python train.py --num_hidden_layers=14 --num_attention_heads=4 --learning_rate=0.0146 --decay_shape="linear"
Each number is 200 + 20 x the weight over its row's rms, rounded and kept within 0 to 999. Layers, rows and columns count from 0. The size before them is the row's rms in percent of the matrix's.

# layer 5 attention key, 256x256, rms 0.321, rows 170-212, columns 192-223
115,231,182,195,196,194,236,196,206,197,175,207,199,199,228,218,213,190,234,181,198,190,215,245,184,176,209,192,226,201,190,158,185
101,217,176,176,204,202,214,213,168,232,217,186,226,177,214,202,186,184,222,188,228,228,192,208,217,187,205,220,180,232,212,205,191
096,198,228,184,181,191,205,212,202,241,208,174,182,204,198,224,220,216,187,222,178,193,170,210,239,213,209,211,196,207,190,210,239
090,202,188,201,220,202,232,178,218,212,190,199,209,178,201,152,171,191,203,214,191,160,205,209,208,225,160,225,185,242,205,175,173
097,217,217,211,207,208,178,234,179,209,222,218,152,207,185,221,230,230,181,208,173,198,193,205,203,180,206,224,222,157,188,200,231
092,230,171,221,237,229,202,192,211,238,216,219,189,201,197,218,217,187,205,201,174,230,203,162,189,200,171,196,179,186,221,194,175
099,197,210,235,219,177,217,203,212,214,191,210,205,177,241,233,191,188,196,240,202,238,172,241,227,197,197,173,190,218,209,173,189
104,201,184,244,207,162,224,199,216,183,184,229,204,202,193,224,210,153,184,199,195,186,216,200,197,202,215,205,197,182,199,222,213
088,187,231,191,178,206,184,183,210,148,196,171,220,200,200,236,186,187,192,172,187,214,237,207,173,167,205,177,223,210,182,208,185
105,171,186,180,194,158,227,193,173,218,175,203,192,221,206,192,207,258,195,184,216,222,197,160,208,222,248,245,202,192,180,238,189
096,189,198,207,218,216,221,196,175,228,194,170,201,171,197,236,226,191,219,221,198,222,230,199,236,203,253,223,187,190,207,196,185
098,223,209,211,196,186,227,179,180,186,232,182,214,216,181,208,232,246,151,187,183,153,211,185,202,172,190,199,193,245,221,179,223
109,227,178,195,242,220,241,209,194,225,191,184,222,203,203,233,205,190,197,255,199,207,179,209,228,208,212,146,197,217,216,191,201
094,197,222,185,198,196,198,159,150,218,201,183,200,231,194,202,224,187,202,181,211,194,231,199,196,199,177,210,212,200,142,193,209
093,195,210,217,245,202,190,211,224,214,182,182,195,209,184,179,216,204,210,223,188,185,207,225,199,154,228,154,208,187,210,236,202
099,233,223,179,165,182,194,217,194,242,203,167,162,223,230,213,208,192,182,199,214,216,207,192,199,218,206,219,185,216,198,178,197
097,162,206,203,212,189,178,182,174,222,194,214,245,224,207,179,185,218,177,174,203,224,191,150,197,171,197,207,216,199,217,202,189
085,253,207,212,224,198,213,189,196,184,220,153,201,180,202,202,218,204,238,189,199,191,207,234,184,191,211,194,180,221,183,162,210
082,194,209,201,175,250,177,172,188,230,206,192,179,160,196,179,198,192,205,191,214,203,161,189,215,247,162,189,207,155,219,199,201
100,184,211,214,201,175,209,182,210,186,200,243,209,181,196,232,189,219,187,183,223,185,215,183,211,227,214,198,188,220,170,192,227
096,197,205,222,266,211,215,181,207,199,204,200,219,177,167,201,222,206,182,179,166,177,234,209,220,211,198,203,206,195,206,206,161
086,241,189,192,213,219,233,227,176,167,234,179,210,199,204,167,230,210,202,212,188,229,190,222,218,216,215,215,216,211,223,212,172
083,181,186,206,201,167,206,196,187,177,192,189,208,209,196,222,220,179,215,200,212,210,180,180,175,173,205,163,214,218,189,215,203
091,205,166,182,205,216,206,200,201,219,167,197,220,191,208,213,182,187,199,222,210,205,170,207,201,219,204,196,220,242,220,215,166
101,215,206,219,203,205,217,184,202,213,202,197,191,206,200,210,164,212,207,193,191,179,163,199,179,228,198,178,193,188,234,213,190
086,178,235,191,189,186,197,210,181,206,194,219,195,173,228,184,161,227,165,151,162,164,187,190,203,184,207,183,171,195,205,179,215
098,229,175,211,201,186,164,183,195,219,204,177,167,241,182,184,198,204,169,169,177,188,206,181,203,244,211,198,205,179,211,222,173
091,175,215,192,191,182,188,215,167,212,201,224,199,161,217,190,174,218,224,217,177,183,188,209,222,153,197,208,185,217,179,162,210
103,160,195,186,215,160,183,192,151,197,199,197,166,188,194,208,165,218,198,160,153,198,197,187,185,194,181,203,226,156,188,184,183
094,201,236,185,183,138,201,224,175,198,172,158,197,161,221,189,205,213,228,211,171,132,205,211,198,188,211,204,200,204,202,184,233
081,210,212,208,190,208,210,235,225,211,187,194,176,207,170,172,240,166,205,190,262,196,189,201,201,224,184,181,196,184,199,188,224
100,194,183,216,203,225,232,183,224,194,205,191,213,240,210,196,203,207,205,196,181,210,213,190,184,193,189,189,174,205,217,188,203
106,185,189,180,212,186,225,213,211,199,181,174,180,184,204,205,203,233,227,205,211,181,211,222,236,164,211,214,194,209,177,202,191
105,195,191,207,231,187,172,194,178,194,190,199,189,211,198,172,214,176,228,190,162,179,185,220,175,201,204,214,201,173,196,207,220
090,206,221,192,213,191,229,198,197,215,210,192,204,192,188,236,196,242,191,208,174,182,191,190,236,200,200,200,203,223,161,188,203
099,211,188,223,184,224,196,197,158,214,179,167,223,191,183,245,192,214,216,193,187,173,228,211,191,192,245,210,187,206,195,203,208
096,204,241,199,176,178,204,223,191,198,217,171,207,170,176,193,187,197,193,234,179,188,168,221,216,197,211,189,210,227,228,233,197
106,199,205,191,195,212,222,178,203,215,181,159,200,176,171,204,212,220,156,207,163,182,174,187,194,211,191,220,209,209,192,185,178
114,167,200,201,160,188,187,197,199,187,202,231,209,214,214,197,175,189,195,181,189,205,205,253,181,177,188,213,192,186,154,244,223
121,192,247,215,178,229,163,190,179,180,206,202,197,193,212,198,220,231,207,220,189,223,223,197,179,239,215,169,200,191,189,191,191
108,229,227,151,186,198,209,226,252,189,215,231,233,194,180,185,191,187,202,206,245,179,186,173,205,213,205,176,200,175,200,144,200
116,223,221,219,204,239,226,211,191,199,223,242,209,217,192,177,222,204,182,208,215,206,214,224,208,191,166,175,203,232,194,182,202
103,200,193,172,243,185,197,178,217,210,219,185,202,201,221,196,200,219,191,235,210,224,203,244,211,169,209,193,213,234,175,203,172
# layer 5 attention query, 256x256, rms 0.315, rows 171-213, columns 192-223
096,224,204,210,205,221,196,222,201,219,180,196,185,198,201,204,168,203,223,170,194,190,196,228,242,217,209,198,188,211,210,214,204
099,201,213,189,191,205,190,223,192,188,200,186,203,221,177,187,180,205,188,219,232,208,185,187,189,205,209,187,193,224,168,172,196
092,176,231,204,211,239,203,207,193,175,206,203,204,218,170,190,236,183,209,187,219,192,181,205,213,168,198,223,181,195,155,197,179
096,183,211,226,216,186,205,198,177,195,186,202,177,219,193,222,209,214,180,173,204,196,225,188,200,220,214,196,208,234,193,190,208
088,182,231,183,184,178,185,224,193,198,181,190,217,220,182,200,215,168,194,231,232,223,255,240,219,201,224,188,198,216,173,194,184
093,233,160,167,176,206,231,165,232,184,190,203,188,209,216,171,211,161,214,185,208,194,198,174,196,239,199,174,215,218,196,200,182
090,220,194,218,157,171,185,177,221,206,198,183,203,194,205,169,201,189,227,209,241,176,200,182,197,252,198,181,224,157,198,242,208
091,198,172,213,173,223,168,202,232,208,191,223,204,190,204,207,199,201,211,194,185,218,180,223,169,204,209,215,150,197,207,168,222
106,235,208,164,209,202,255,191,198,197,217,201,209,211,212,198,196,222,202,235,191,191,201,185,203,232,183,203,233,172,168,247,223
106,241,200,184,218,183,184,206,174,182,194,148,175,194,191,241,193,202,206,193,213,180,188,173,244,170,140,227,150,184,195,215,206
099,156,198,185,253,227,221,194,195,206,229,218,198,216,222,199,190,189,180,214,214,167,220,207,211,224,174,188,220,216,193,230,168
106,220,228,229,219,191,225,258,217,192,192,169,230,197,189,195,181,188,198,195,203,178,199,204,206,196,197,178,207,225,198,205,204
101,177,208,194,164,218,242,207,204,185,174,199,194,188,166,163,180,235,205,204,207,183,186,202,214,203,186,209,201,198,218,207,209
099,230,187,209,223,221,178,213,201,199,195,199,199,200,203,163,230,210,175,210,184,198,205,185,178,205,204,194,170,187,183,216,199
100,194,218,214,220,152,201,163,208,198,196,204,222,215,175,171,208,182,201,192,219,158,221,197,230,194,206,175,206,231,211,174,216
089,196,176,212,193,237,200,216,183,199,187,229,203,191,187,200,184,202,208,224,158,207,178,235,168,198,200,229,168,189,214,227,223
099,212,192,207,198,189,180,225,221,196,245,197,202,197,177,213,206,197,220,194,186,224,224,201,198,155,196,214,176,191,188,179,197
089,164,211,177,230,207,229,185,165,180,190,198,168,194,208,200,217,193,213,182,208,220,212,178,179,177,180,220,222,205,206,220,161
096,216,223,197,218,189,186,220,163,238,210,199,200,209,209,246,190,157,199,183,192,198,212,158,196,202,187,206,216,177,226,217,201
088,182,211,221,197,191,240,235,211,202,203,183,222,211,250,226,240,163,217,184,212,149,200,223,211,202,182,173,183,190,182,184,211
086,200,195,192,227,221,234,164,182,222,188,184,205,207,217,166,220,209,191,180,210,184,187,228,184,192,182,174,180,176,226,207,198
097,217,195,204,200,212,183,162,210,168,233,214,197,219,181,206,192,229,178,202,201,239,186,204,186,237,191,198,176,183,232,200,206
090,239,212,204,223,220,196,216,207,211,231,185,204,237,215,142,205,182,215,192,177,214,205,183,203,212,226,200,172,210,203,196,216
099,191,194,205,194,223,177,167,153,222,203,194,183,264,201,206,206,218,168,205,223,222,190,192,180,200,208,221,203,206,206,214,202
110,193,199,192,193,247,192,214,212,165,199,181,183,193,188,165,228,195,232,186,211,220,255,180,217,228,220,222,196,224,199,190,193
093,210,179,222,230,236,186,177,199,202,202,222,190,190,218,164,218,200,196,204,184,245,179,187,198,237,189,231,211,164,227,226,210
099,180,222,193,194,172,208,190,215,238,239,217,196,188,188,198,193,189,218,155,195,178,271,146,186,195,200,182,182,189,162,174,181
112,178,227,195,229,202,221,182,216,194,246,179,203,203,234,176,202,204,197,202,203,209,217,175,208,203,211,166,175,201,179,189,203
092,217,246,223,202,197,195,210,208,227,232,189,156,183,177,244,208,199,229,203,201,232,233,195,222,174,204,180,204,181,173,169,178
089,203,172,190,214,206,203,216,170,181,188,184,206,199,205,239,209,230,211,224,201,222,210,162,192,213,185,201,210,195,212,195,178
104,180,197,186,183,200,205,223,184,162,174,208,220,193,181,220,225,209,185,213,217,205,192,183,217,194,213,210,187,206,167,248,185
099,204,208,202,173,175,231,168,185,183,194,168,190,190,203,180,194,197,211,249,179,181,184,263,206,227,221,202,211,216,213,188,198
111,183,216,188,199,201,171,207,185,198,208,190,187,166,210,176,176,217,206,191,194,177,184,211,198,199,184,222,188,162,212,196,192
103,197,249,193,164,185,206,171,210,212,224,196,212,213,189,212,178,208,220,218,223,194,222,186,236,222,224,205,205,194,181,145,175
106,216,196,208,204,193,189,178,183,199,212,233,214,209,183,193,175,181,208,171,188,200,224,193,210,212,216,227,165,210,197,205,201
091,207,224,209,214,188,196,226,185,220,189,196,206,180,175,220,170,211,223,192,197,204,211,188,193,218,214,220,211,179,177,182,191
107,189,216,191,231,226,221,232,187,206,228,209,182,210,179,199,204,205,202,193,195,228,175,208,185,172,207,205,199,194,197,178,209
105,157,188,183,182,180,201,219,175,180,208,187,194,180,190,202,180,229,168,217,197,209,183,217,211,220,198,213,222,204,210,192,193
107,178,211,206,171,172,210,231,215,217,207,155,178,237,185,204,218,149,216,182,209,181,192,142,190,194,195,188,223,223,205,185,180
096,228,215,172,200,206,198,208,217,220,209,177,229,208,188,207,220,172,210,197,194,195,193,190,209,228,213,183,230,214,218,177,151
110,223,188,196,222,205,157,185,225,233,201,166,197,176,196,192,158,209,195,214,233,192,205,200,193,189,171,186,190,170,191,188,186
109,208,170,184,182,171,199,193,224,188,214,181,216,211,204,189,223,212,208,185,194,234,237,205,199,198,216,158,176,196,198,212,198
102,247,189,223,168,205,213,226,177,180,210,190,206,187,190,189,177,205,222,189,218,193,215,212,191,190,187,214,199,198,206,217,197
# layer 5 attention value, 256x256, rms 0.484, rows 128-191, columns 192-223
096,208,243,185,242,188,211,199,192,204,191,201,210,195,191,188,221,200,188,190,190,203,202,219,207,221,199,204,196,206,206,176,197
091,203,215,194,181,229,205,196,203,174,181,193,191,176,202,172,180,189,189,164,198,202,208,229,207,171,179,213,178,208,183,183,187
096,209,195,194,178,187,158,173,200,219,202,214,224,193,175,215,170,179,212,174,227,204,216,185,197,184,146,195,190,207,198,184,207
094,181,218,201,154,208,223,217,174,215,185,219,167,211,181,196,231,197,215,188,234,201,176,236,206,211,199,231,169,191,195,183,224
097,189,217,228,169,172,234,184,219,192,195,215,237,211,209,179,166,183,196,219,201,200,184,188,157,163,181,222,198,182,225,199,191
104,207,181,191,178,195,219,207,215,229,232,206,165,160,226,198,190,205,230,228,185,211,221,173,170,224,238,201,190,227,231,169,218
089,193,177,216,225,176,204,209,178,192,216,174,204,222,205,216,215,192,213,228,202,215,210,206,189,207,213,191,194,203,174,197,221
092,224,172,205,185,136,185,192,221,212,168,179,200,167,212,186,187,179,205,205,199,162,233,195,220,208,226,206,194,239,208,190,231
084,202,194,184,189,206,203,166,197,204,225,215,230,205,200,196,198,207,211,195,216,163,191,234,194,181,216,236,187,183,218,209,210
088,229,168,168,206,205,197,232,224,249,221,248,166,190,226,205,164,199,206,171,194,193,187,205,163,171,218,194,193,206,199,213,230
103,213,220,177,181,210,217,192,223,149,241,206,220,224,197,166,172,246,210,213,191,235,193,171,188,194,197,196,202,219,221,167,218
087,144,186,228,188,195,211,169,208,196,201,201,192,218,212,242,209,162,208,197,207,253,187,188,162,194,190,198,217,224,233,231,150
096,198,156,222,208,181,225,190,190,157,209,212,222,220,198,218,201,175,178,194,199,189,196,211,209,202,188,211,175,203,232,141,197
091,236,207,196,199,207,212,184,259,196,204,212,219,177,216,197,212,221,214,183,223,232,192,197,181,208,190,185,188,229,192,181,218
094,226,197,207,211,181,220,248,200,187,163,229,203,198,228,244,179,179,206,178,196,203,228,184,166,183,212,194,213,212,197,191,183
102,219,213,210,152,204,197,183,195,224,214,209,185,195,184,166,189,197,196,170,244,179,173,213,232,195,177,202,198,190,221,173,226
094,187,202,234,221,201,181,217,204,190,189,235,222,208,192,192,203,199,207,183,185,224,200,180,173,221,253,195,216,225,211,180,205
088,202,218,239,191,225,240,183,206,180,198,193,215,179,175,198,229,199,186,180,209,210,203,209,185,232,225,203,176,180,220,205,199
095,171,230,178,192,237,214,226,190,188,195,241,198,161,189,171,222,193,170,187,185,219,217,228,233,174,208,183,202,186,218,188,230
103,191,176,249,177,224,168,219,182,183,203,229,199,208,198,199,206,205,193,164,204,208,205,242,212,212,181,198,184,164,191,210,171
099,170,174,214,218,185,160,198,205,204,220,163,179,189,219,229,197,211,230,208,168,174,162,187,183,201,165,167,195,210,156,201,178
098,192,219,202,198,203,202,212,221,197,172,202,201,203,207,198,215,184,204,201,204,199,188,190,254,215,195,227,200,193,241,205,220
102,207,217,187,228,181,224,189,198,161,198,193,197,204,185,206,215,206,216,210,231,171,208,205,182,176,211,195,209,191,187,234,189
080,212,227,198,173,206,227,219,262,204,218,196,204,221,212,218,202,205,224,178,191,199,193,215,215,212,227,184,208,223,181,189,227
094,181,186,214,194,170,189,172,200,243,150,214,201,248,190,217,181,200,193,155,196,200,184,183,181,213,225,205,192,186,190,204,191
092,182,200,184,200,188,211,231,224,209,190,208,199,177,243,228,195,194,194,195,198,181,175,194,248,200,208,199,216,204,217,206,171
095,222,196,220,186,182,222,233,163,213,224,212,187,180,193,214,200,200,228,203,212,209,199,203,221,226,145,201,184,211,198,190,202
093,176,204,219,173,187,221,173,225,212,232,200,173,172,192,190,203,191,182,172,160,176,243,198,192,199,228,211,230,184,231,231,209
093,235,220,212,191,188,154,189,201,189,200,215,226,197,215,218,190,215,173,190,191,191,215,185,190,194,208,224,200,216,199,215,178
091,197,202,192,204,198,190,232,187,233,183,208,184,208,215,214,215,181,175,181,219,181,212,186,188,180,196,240,195,220,208,182,240
088,217,223,168,176,197,202,194,225,210,217,218,188,170,194,188,237,219,195,234,203,176,193,178,172,200,177,197,212,184,190,232,204
092,179,227,182,194,227,209,188,184,194,147,227,222,188,234,198,201,200,206,189,183,203,219,201,149,190,175,170,208,237,184,204,204
102,197,177,198,192,213,218,197,181,242,200,193,181,191,183,154,208,232,198,182,216,175,172,181,183,190,199,196,203,192,226,195,193
097,224,221,199,191,203,191,214,234,188,229,208,205,185,196,186,210,222,192,204,187,198,242,172,182,242,249,185,197,208,230,206,185
093,224,196,229,175,217,217,217,207,191,228,210,183,175,183,189,218,194,222,219,205,206,228,241,200,202,211,200,188,215,210,249,178
093,216,180,171,214,231,232,177,232,217,199,179,206,204,158,211,210,234,209,189,205,209,206,212,226,216,180,195,213,219,188,197,183
096,190,220,201,191,186,206,182,197,218,190,173,206,189,211,195,190,212,188,190,179,240,225,202,217,226,167,199,225,200,201,236,178
089,184,215,199,174,220,172,200,168,184,193,220,201,192,224,209,204,206,198,201,199,190,214,199,220,221,157,170,223,213,204,184,192
091,238,152,186,215,211,182,174,168,180,195,218,233,145,208,186,204,215,193,188,201,171,208,197,207,231,194,196,186,184,237,200,212
087,214,183,208,203,215,227,174,180,183,196,228,206,231,207,191,230,231,211,194,218,203,204,189,210,172,175,204,242,217,202,199,203
095,199,208,211,184,178,220,186,195,198,191,242,184,173,193,224,200,196,180,215,217,222,208,147,185,185,179,197,196,192,203,205,223
091,190,231,160,215,179,162,192,215,211,202,205,192,235,231,223,172,227,156,195,201,179,178,168,190,197,188,227,190,198,200,172,212
088,196,201,210,233,170,214,174,202,204,183,228,199,185,191,213,203,181,206,183,198,249,220,189,225,182,225,184,181,216,241,171,173
092,190,212,222,208,183,244,186,247,212,258,184,177,207,215,189,224,212,230,187,196,194,237,242,188,186,221,212,212,171,195,176,193
090,228,187,206,211,167,176,201,215,202,195,201,227,167,199,188,199,220,223,171,186,198,221,211,161,214,169,174,188,178,193,219,182
094,184,218,217,214,182,218,178,190,209,189,205,174,208,207,197,178,219,211,201,211,182,189,200,178,215,225,217,198,199,210,199,209
096,163,185,219,178,209,219,224,198,179,225,183,221,206,211,226,204,160,175,207,200,172,224,247,220,226,185,207,190,194,182,212,208
086,203,204,195,216,204,199,201,194,183,181,207,176,202,194,158,190,185,189,187,226,182,229,198,174,183,184,188,187,230,231,194,195
090,226,196,188,231,205,236,183,205,198,204,200,205,199,203,162,192,204,209,234,180,209,201,215,180,147,195,240,190,203,203,206,197
092,220,185,208,182,199,210,187,232,202,193,192,199,193,195,206,174,204,191,193,195,199,229,230,180,198,199,219,189,194,190,184,187
096,210,223,192,226,207,211,170,182,189,225,170,212,200,174,200,173,226,171,223,200,214,209,215,190,198,193,166,188,199,149,212,214
092,204,225,199,217,168,218,245,202,198,150,233,205,195,201,199,221,193,232,211,204,194,194,192,226,206,219,196,221,174,195,233,203
092,244,201,195,212,199,180,215,208,246,212,215,220,221,246,197,211,210,234,198,213,227,253,217,200,248,227,194,190,202,228,185,179
095,203,195,185,172,184,164,198,209,181,170,179,182,216,204,208,195,212,223,235,190,176,205,198,215,221,165,197,173,256,212,200,226
088,205,207,182,191,192,197,204,192,179,203,201,216,174,177,177,196,200,198,213,187,212,208,169,171,207,206,206,257,183,256,210,205
097,215,175,217,201,198,198,218,183,212,216,212,192,166,198,218,197,206,197,198,205,214,207,228,239,191,210,220,192,180,151,216,157
094,208,208,193,223,205,251,186,181,164,200,227,182,209,240,202,170,190,175,188,200,178,235,194,191,189,164,136,230,172,184,221,210
091,191,195,236,211,190,192,221,203,195,188,214,196,180,217,176,250,222,187,195,230,180,173,169,182,205,206,193,162,225,198,179,211
100,222,196,186,233,223,228,186,213,187,233,227,235,190,223,178,191,226,196,194,195,179,215,219,170,178,237,207,219,212,219,203,213
094,150,183,209,187,209,214,231,211,223,193,175,168,183,208,213,187,219,197,234,199,200,190,184,193,215,167,198,199,194,192,222,192
092,204,205,228,193,178,209,194,197,178,188,165,186,186,183,161,212,191,190,193,209,172,219,253,165,213,206,182,184,184,196,192,202
102,199,224,210,199,219,203,193,188,233,207,203,202,212,199,211,185,139,155,184,172,195,207,196,187,227,189,195,210,205,203,173,215
099,221,214,200,161,211,182,219,193,221,179,201,213,184,183,221,228,169,213,208,208,208,189,197,224,191,178,223,201,196,190,235,156
092,207,184,169,204,227,225,226,192,181,181,189,190,206,195,193,230,196,171,210,201,186,203,247,193,210,183,234,252,182,201,165,207
# layer 5 attention output (transposed), 256x256, rms 1.05, rows 128-191, columns 192-223
100,255,197,209,205,203,180,202,179,209,224,182,203,208,169,180,184,215,202,235,190,211,223,226,181,188,250,215,211,161,163,191,221
093,204,203,184,187,223,190,177,203,220,198,203,217,196,218,217,226,189,209,216,229,260,206,208,177,207,217,213,170,183,176,211,211
101,192,181,236,211,192,232,178,216,168,201,217,217,212,208,194,191,184,194,213,192,253,195,223,223,192,218,191,222,188,194,157,222
095,170,181,181,178,233,196,218,204,201,185,200,189,203,184,229,164,242,214,227,216,243,179,213,192,192,203,224,206,164,151,151,204
099,212,223,201,191,201,207,210,189,212,165,205,185,213,185,189,207,212,201,206,226,187,211,180,220,184,205,204,194,231,206,247,177
102,219,194,216,184,195,173,218,175,217,175,213,163,201,215,204,159,155,213,193,213,203,180,204,184,193,206,201,204,195,208,172,216
093,151,194,158,180,179,198,171,173,195,190,196,205,235,204,227,159,214,201,180,187,214,204,213,191,211,187,221,202,207,176,218,190
096,208,207,176,177,168,234,197,180,224,189,228,224,224,196,199,210,176,222,194,216,198,216,216,169,183,186,197,210,225,222,232,201
094,178,171,232,199,206,197,197,202,195,195,184,203,185,196,164,161,171,237,181,218,219,229,202,191,204,220,216,186,195,206,230,205
092,226,209,179,204,236,217,159,204,220,196,224,194,192,243,183,228,199,197,209,221,176,191,198,222,253,190,205,180,267,207,200,212
104,223,194,197,193,199,206,224,184,196,155,200,211,217,187,189,200,163,171,174,195,189,183,186,213,228,193,187,212,207,214,218,173
092,244,202,210,225,196,174,190,205,219,195,191,212,174,230,207,210,195,218,239,208,213,165,211,213,193,184,205,219,178,217,237,198
099,190,187,183,173,219,215,185,189,223,208,183,236,167,197,171,191,195,197,204,199,219,200,192,208,203,201,194,208,205,215,244,211
096,183,195,196,210,206,201,175,170,197,184,182,180,210,181,199,210,180,215,232,248,186,233,188,229,205,224,224,208,223,201,178,213
100,219,187,244,201,189,210,195,161,228,192,213,196,227,184,230,215,209,208,220,236,188,175,168,196,207,199,174,185,224,177,203,158
106,196,174,191,203,198,235,183,181,182,198,192,160,249,214,199,224,193,203,193,195,192,227,199,209,198,235,200,250,210,211,195,214
099,208,170,201,202,171,232,243,216,174,192,197,210,189,185,204,213,179,202,191,206,214,209,239,224,202,184,212,196,185,162,202,204
096,186,196,187,214,192,178,166,205,225,215,203,191,183,212,220,211,172,174,201,211,186,184,193,205,174,217,221,209,181,190,196,209
104,207,177,225,179,178,196,206,199,212,187,215,211,207,198,192,164,220,198,195,199,179,186,185,190,224,197,207,206,181,199,202,231
104,218,184,219,192,161,195,179,206,194,257,214,215,204,223,223,206,188,204,206,190,227,178,197,194,171,195,192,188,203,182,216,204
099,165,213,228,168,222,202,178,224,255,211,155,204,196,207,219,205,208,228,213,186,235,220,166,200,178,160,210,169,199,194,183,223
103,204,203,196,197,196,215,193,188,182,185,227,248,208,205,220,196,220,192,187,188,205,206,181,208,185,210,170,188,207,213,224,212
101,212,197,203,215,181,200,210,198,190,234,184,218,188,225,184,217,220,194,214,183,203,199,203,185,211,181,162,245,222,216,236,203
089,194,252,170,223,236,179,194,189,207,144,194,206,218,220,205,220,180,200,197,216,189,199,159,226,193,239,171,159,185,180,190,182
099,192,232,193,231,220,182,223,198,208,215,201,208,210,192,216,213,196,225,168,167,199,179,177,157,195,180,202,239,170,207,189,199
096,184,223,210,210,243,208,161,198,175,188,216,202,190,179,221,220,208,213,224,194,196,179,224,194,245,232,186,189,190,213,194,227
102,235,196,171,215,205,163,204,182,210,182,203,154,188,189,198,208,188,190,183,204,226,218,231,194,185,224,189,217,149,195,177,215
096,246,192,177,198,174,163,191,180,248,182,200,211,179,236,232,215,202,224,195,203,169,213,238,205,174,191,237,215,198,197,180,187
094,251,201,194,195,174,224,210,205,214,190,218,168,196,189,207,196,211,217,228,217,194,188,201,186,203,219,211,225,197,219,187,158
098,189,180,223,199,212,204,179,196,162,176,218,193,211,194,185,187,204,180,177,221,226,192,183,198,176,190,238,198,220,241,199,210
093,216,216,177,181,210,203,222,190,192,141,193,212,191,193,191,215,227,189,224,223,198,197,196,213,186,233,226,212,196,217,179,196
096,223,233,223,207,197,216,217,181,194,193,215,203,226,208,172,204,243,179,186,194,178,211,194,209,223,170,211,176,182,184,150,225
101,180,219,223,201,199,205,180,209,210,196,209,195,239,223,228,206,220,204,222,204,175,218,216,200,220,209,192,172,204,199,218,223
101,194,162,217,226,214,216,195,188,182,191,181,196,210,187,193,222,211,172,230,188,210,156,209,209,191,216,202,193,210,215,190,198
094,204,195,170,169,179,224,213,186,236,195,193,182,159,223,179,194,186,185,176,251,172,195,169,201,174,181,183,201,201,189,213,212
097,199,194,174,241,226,181,201,228,233,219,161,184,175,184,206,216,217,181,222,196,177,182,211,186,232,210,221,208,249,211,168,176
101,231,209,217,196,189,201,210,215,187,203,223,199,196,230,178,212,193,227,216,194,197,189,181,224,199,216,164,172,182,242,194,203
095,195,239,211,210,171,188,244,210,206,199,208,215,148,191,204,195,211,221,170,222,218,201,187,208,198,214,207,184,190,234,202,192
094,182,168,219,164,207,213,171,194,173,175,209,189,189,154,211,174,164,172,233,190,167,196,217,211,204,199,166,199,200,211,191,195
093,209,232,187,202,200,202,195,207,189,197,160,174,215,190,188,182,203,205,169,222,184,216,194,223,183,167,191,212,175,220,238,193
101,236,184,242,189,203,176,195,186,213,191,201,190,206,232,191,208,174,200,195,198,213,203,172,161,175,206,234,207,207,203,199,168
101,182,174,226,208,198,238,232,198,199,187,195,194,205,157,209,194,176,204,178,225,172,230,209,211,196,224,177,168,205,176,195,200
092,216,182,167,213,180,157,201,203,206,198,190,226,194,154,216,206,183,208,206,223,166,204,182,191,168,183,225,212,191,227,180,205
097,177,176,218,191,190,181,215,226,191,185,202,219,173,215,179,233,163,219,216,184,201,187,227,187,185,183,218,204,231,192,157,202
094,211,171,216,217,216,209,204,228,203,170,219,236,199,184,213,188,209,208,165,201,220,202,200,182,195,240,185,158,169,202,194,159
101,213,217,182,201,173,223,189,238,175,188,180,210,185,214,217,202,200,212,217,213,230,179,191,206,175,187,178,194,174,201,208,219
100,216,214,203,188,190,195,186,228,186,176,208,198,195,208,177,215,179,234,224,186,178,177,218,186,159,226,192,185,219,168,168,189
095,203,180,197,203,191,187,236,220,176,214,198,212,210,185,178,195,226,201,182,232,164,186,203,220,198,222,212,206,178,212,152,223
091,171,223,200,222,203,189,199,197,219,207,158,199,227,181,207,233,176,196,188,220,209,233,221,239,194,215,173,201,200,196,200,170
098,219,201,165,194,197,200,221,222,174,221,185,180,207,238,199,203,193,196,205,213,223,243,227,212,210,181,212,197,190,198,178,199
096,224,193,226,181,205,213,210,190,191,202,158,183,214,224,196,204,154,222,183,182,223,165,218,221,215,203,223,203,215,213,187,229
098,193,233,188,170,238,187,223,199,194,185,201,193,171,199,188,207,216,181,188,234,215,220,220,222,179,224,228,182,214,196,196,199
100,171,170,178,169,202,207,216,259,175,173,187,178,150,182,205,204,210,223,169,183,182,179,176,181,219,220,199,168,164,211,228,207
099,201,212,222,190,202,206,188,212,217,204,194,206,172,227,184,185,159,200,213,195,205,213,189,215,192,183,235,241,183,180,215,205
097,226,180,218,159,201,179,176,174,216,235,137,199,168,216,181,195,192,168,201,193,212,231,232,236,214,218,192,206,223,205,196,219
100,204,212,186,239,217,212,199,173,219,243,169,211,226,178,236,151,150,189,199,203,185,194,192,166,183,196,207,188,209,203,182,210
098,167,178,190,186,211,235,178,190,212,194,208,234,225,193,233,204,179,197,184,206,188,192,169,187,203,193,200,225,219,190,217,188
094,188,242,191,188,184,196,195,194,198,178,224,176,216,204,186,155,211,205,193,204,248,241,203,218,210,223,221,196,172,219,170,194
101,172,184,239,179,166,208,182,179,190,213,214,194,184,179,201,214,223,182,185,217,166,169,211,221,193,206,199,209,198,155,232,180
096,195,243,207,188,221,213,223,209,203,205,194,220,161,216,187,179,205,235,209,191,182,171,231,176,156,162,208,207,186,228,212,220
099,190,200,222,197,239,194,137,197,169,218,206,188,198,237,172,183,178,202,194,226,209,202,202,217,182,202,193,201,201,178,209,173
102,212,196,190,200,176,196,179,206,194,163,175,229,166,192,204,202,192,201,228,158,174,192,193,183,223,199,228,194,201,207,179,173
101,199,203,209,236,231,198,259,201,225,209,197,181,176,195,165,205,202,200,185,208,199,226,204,193,170,188,203,168,211,182,174,174
091,219,174,215,194,231,195,232,181,189,195,220,223,205,150,212,198,204,195,206,185,178,201,181,209,220,196,169,200,193,224,228,200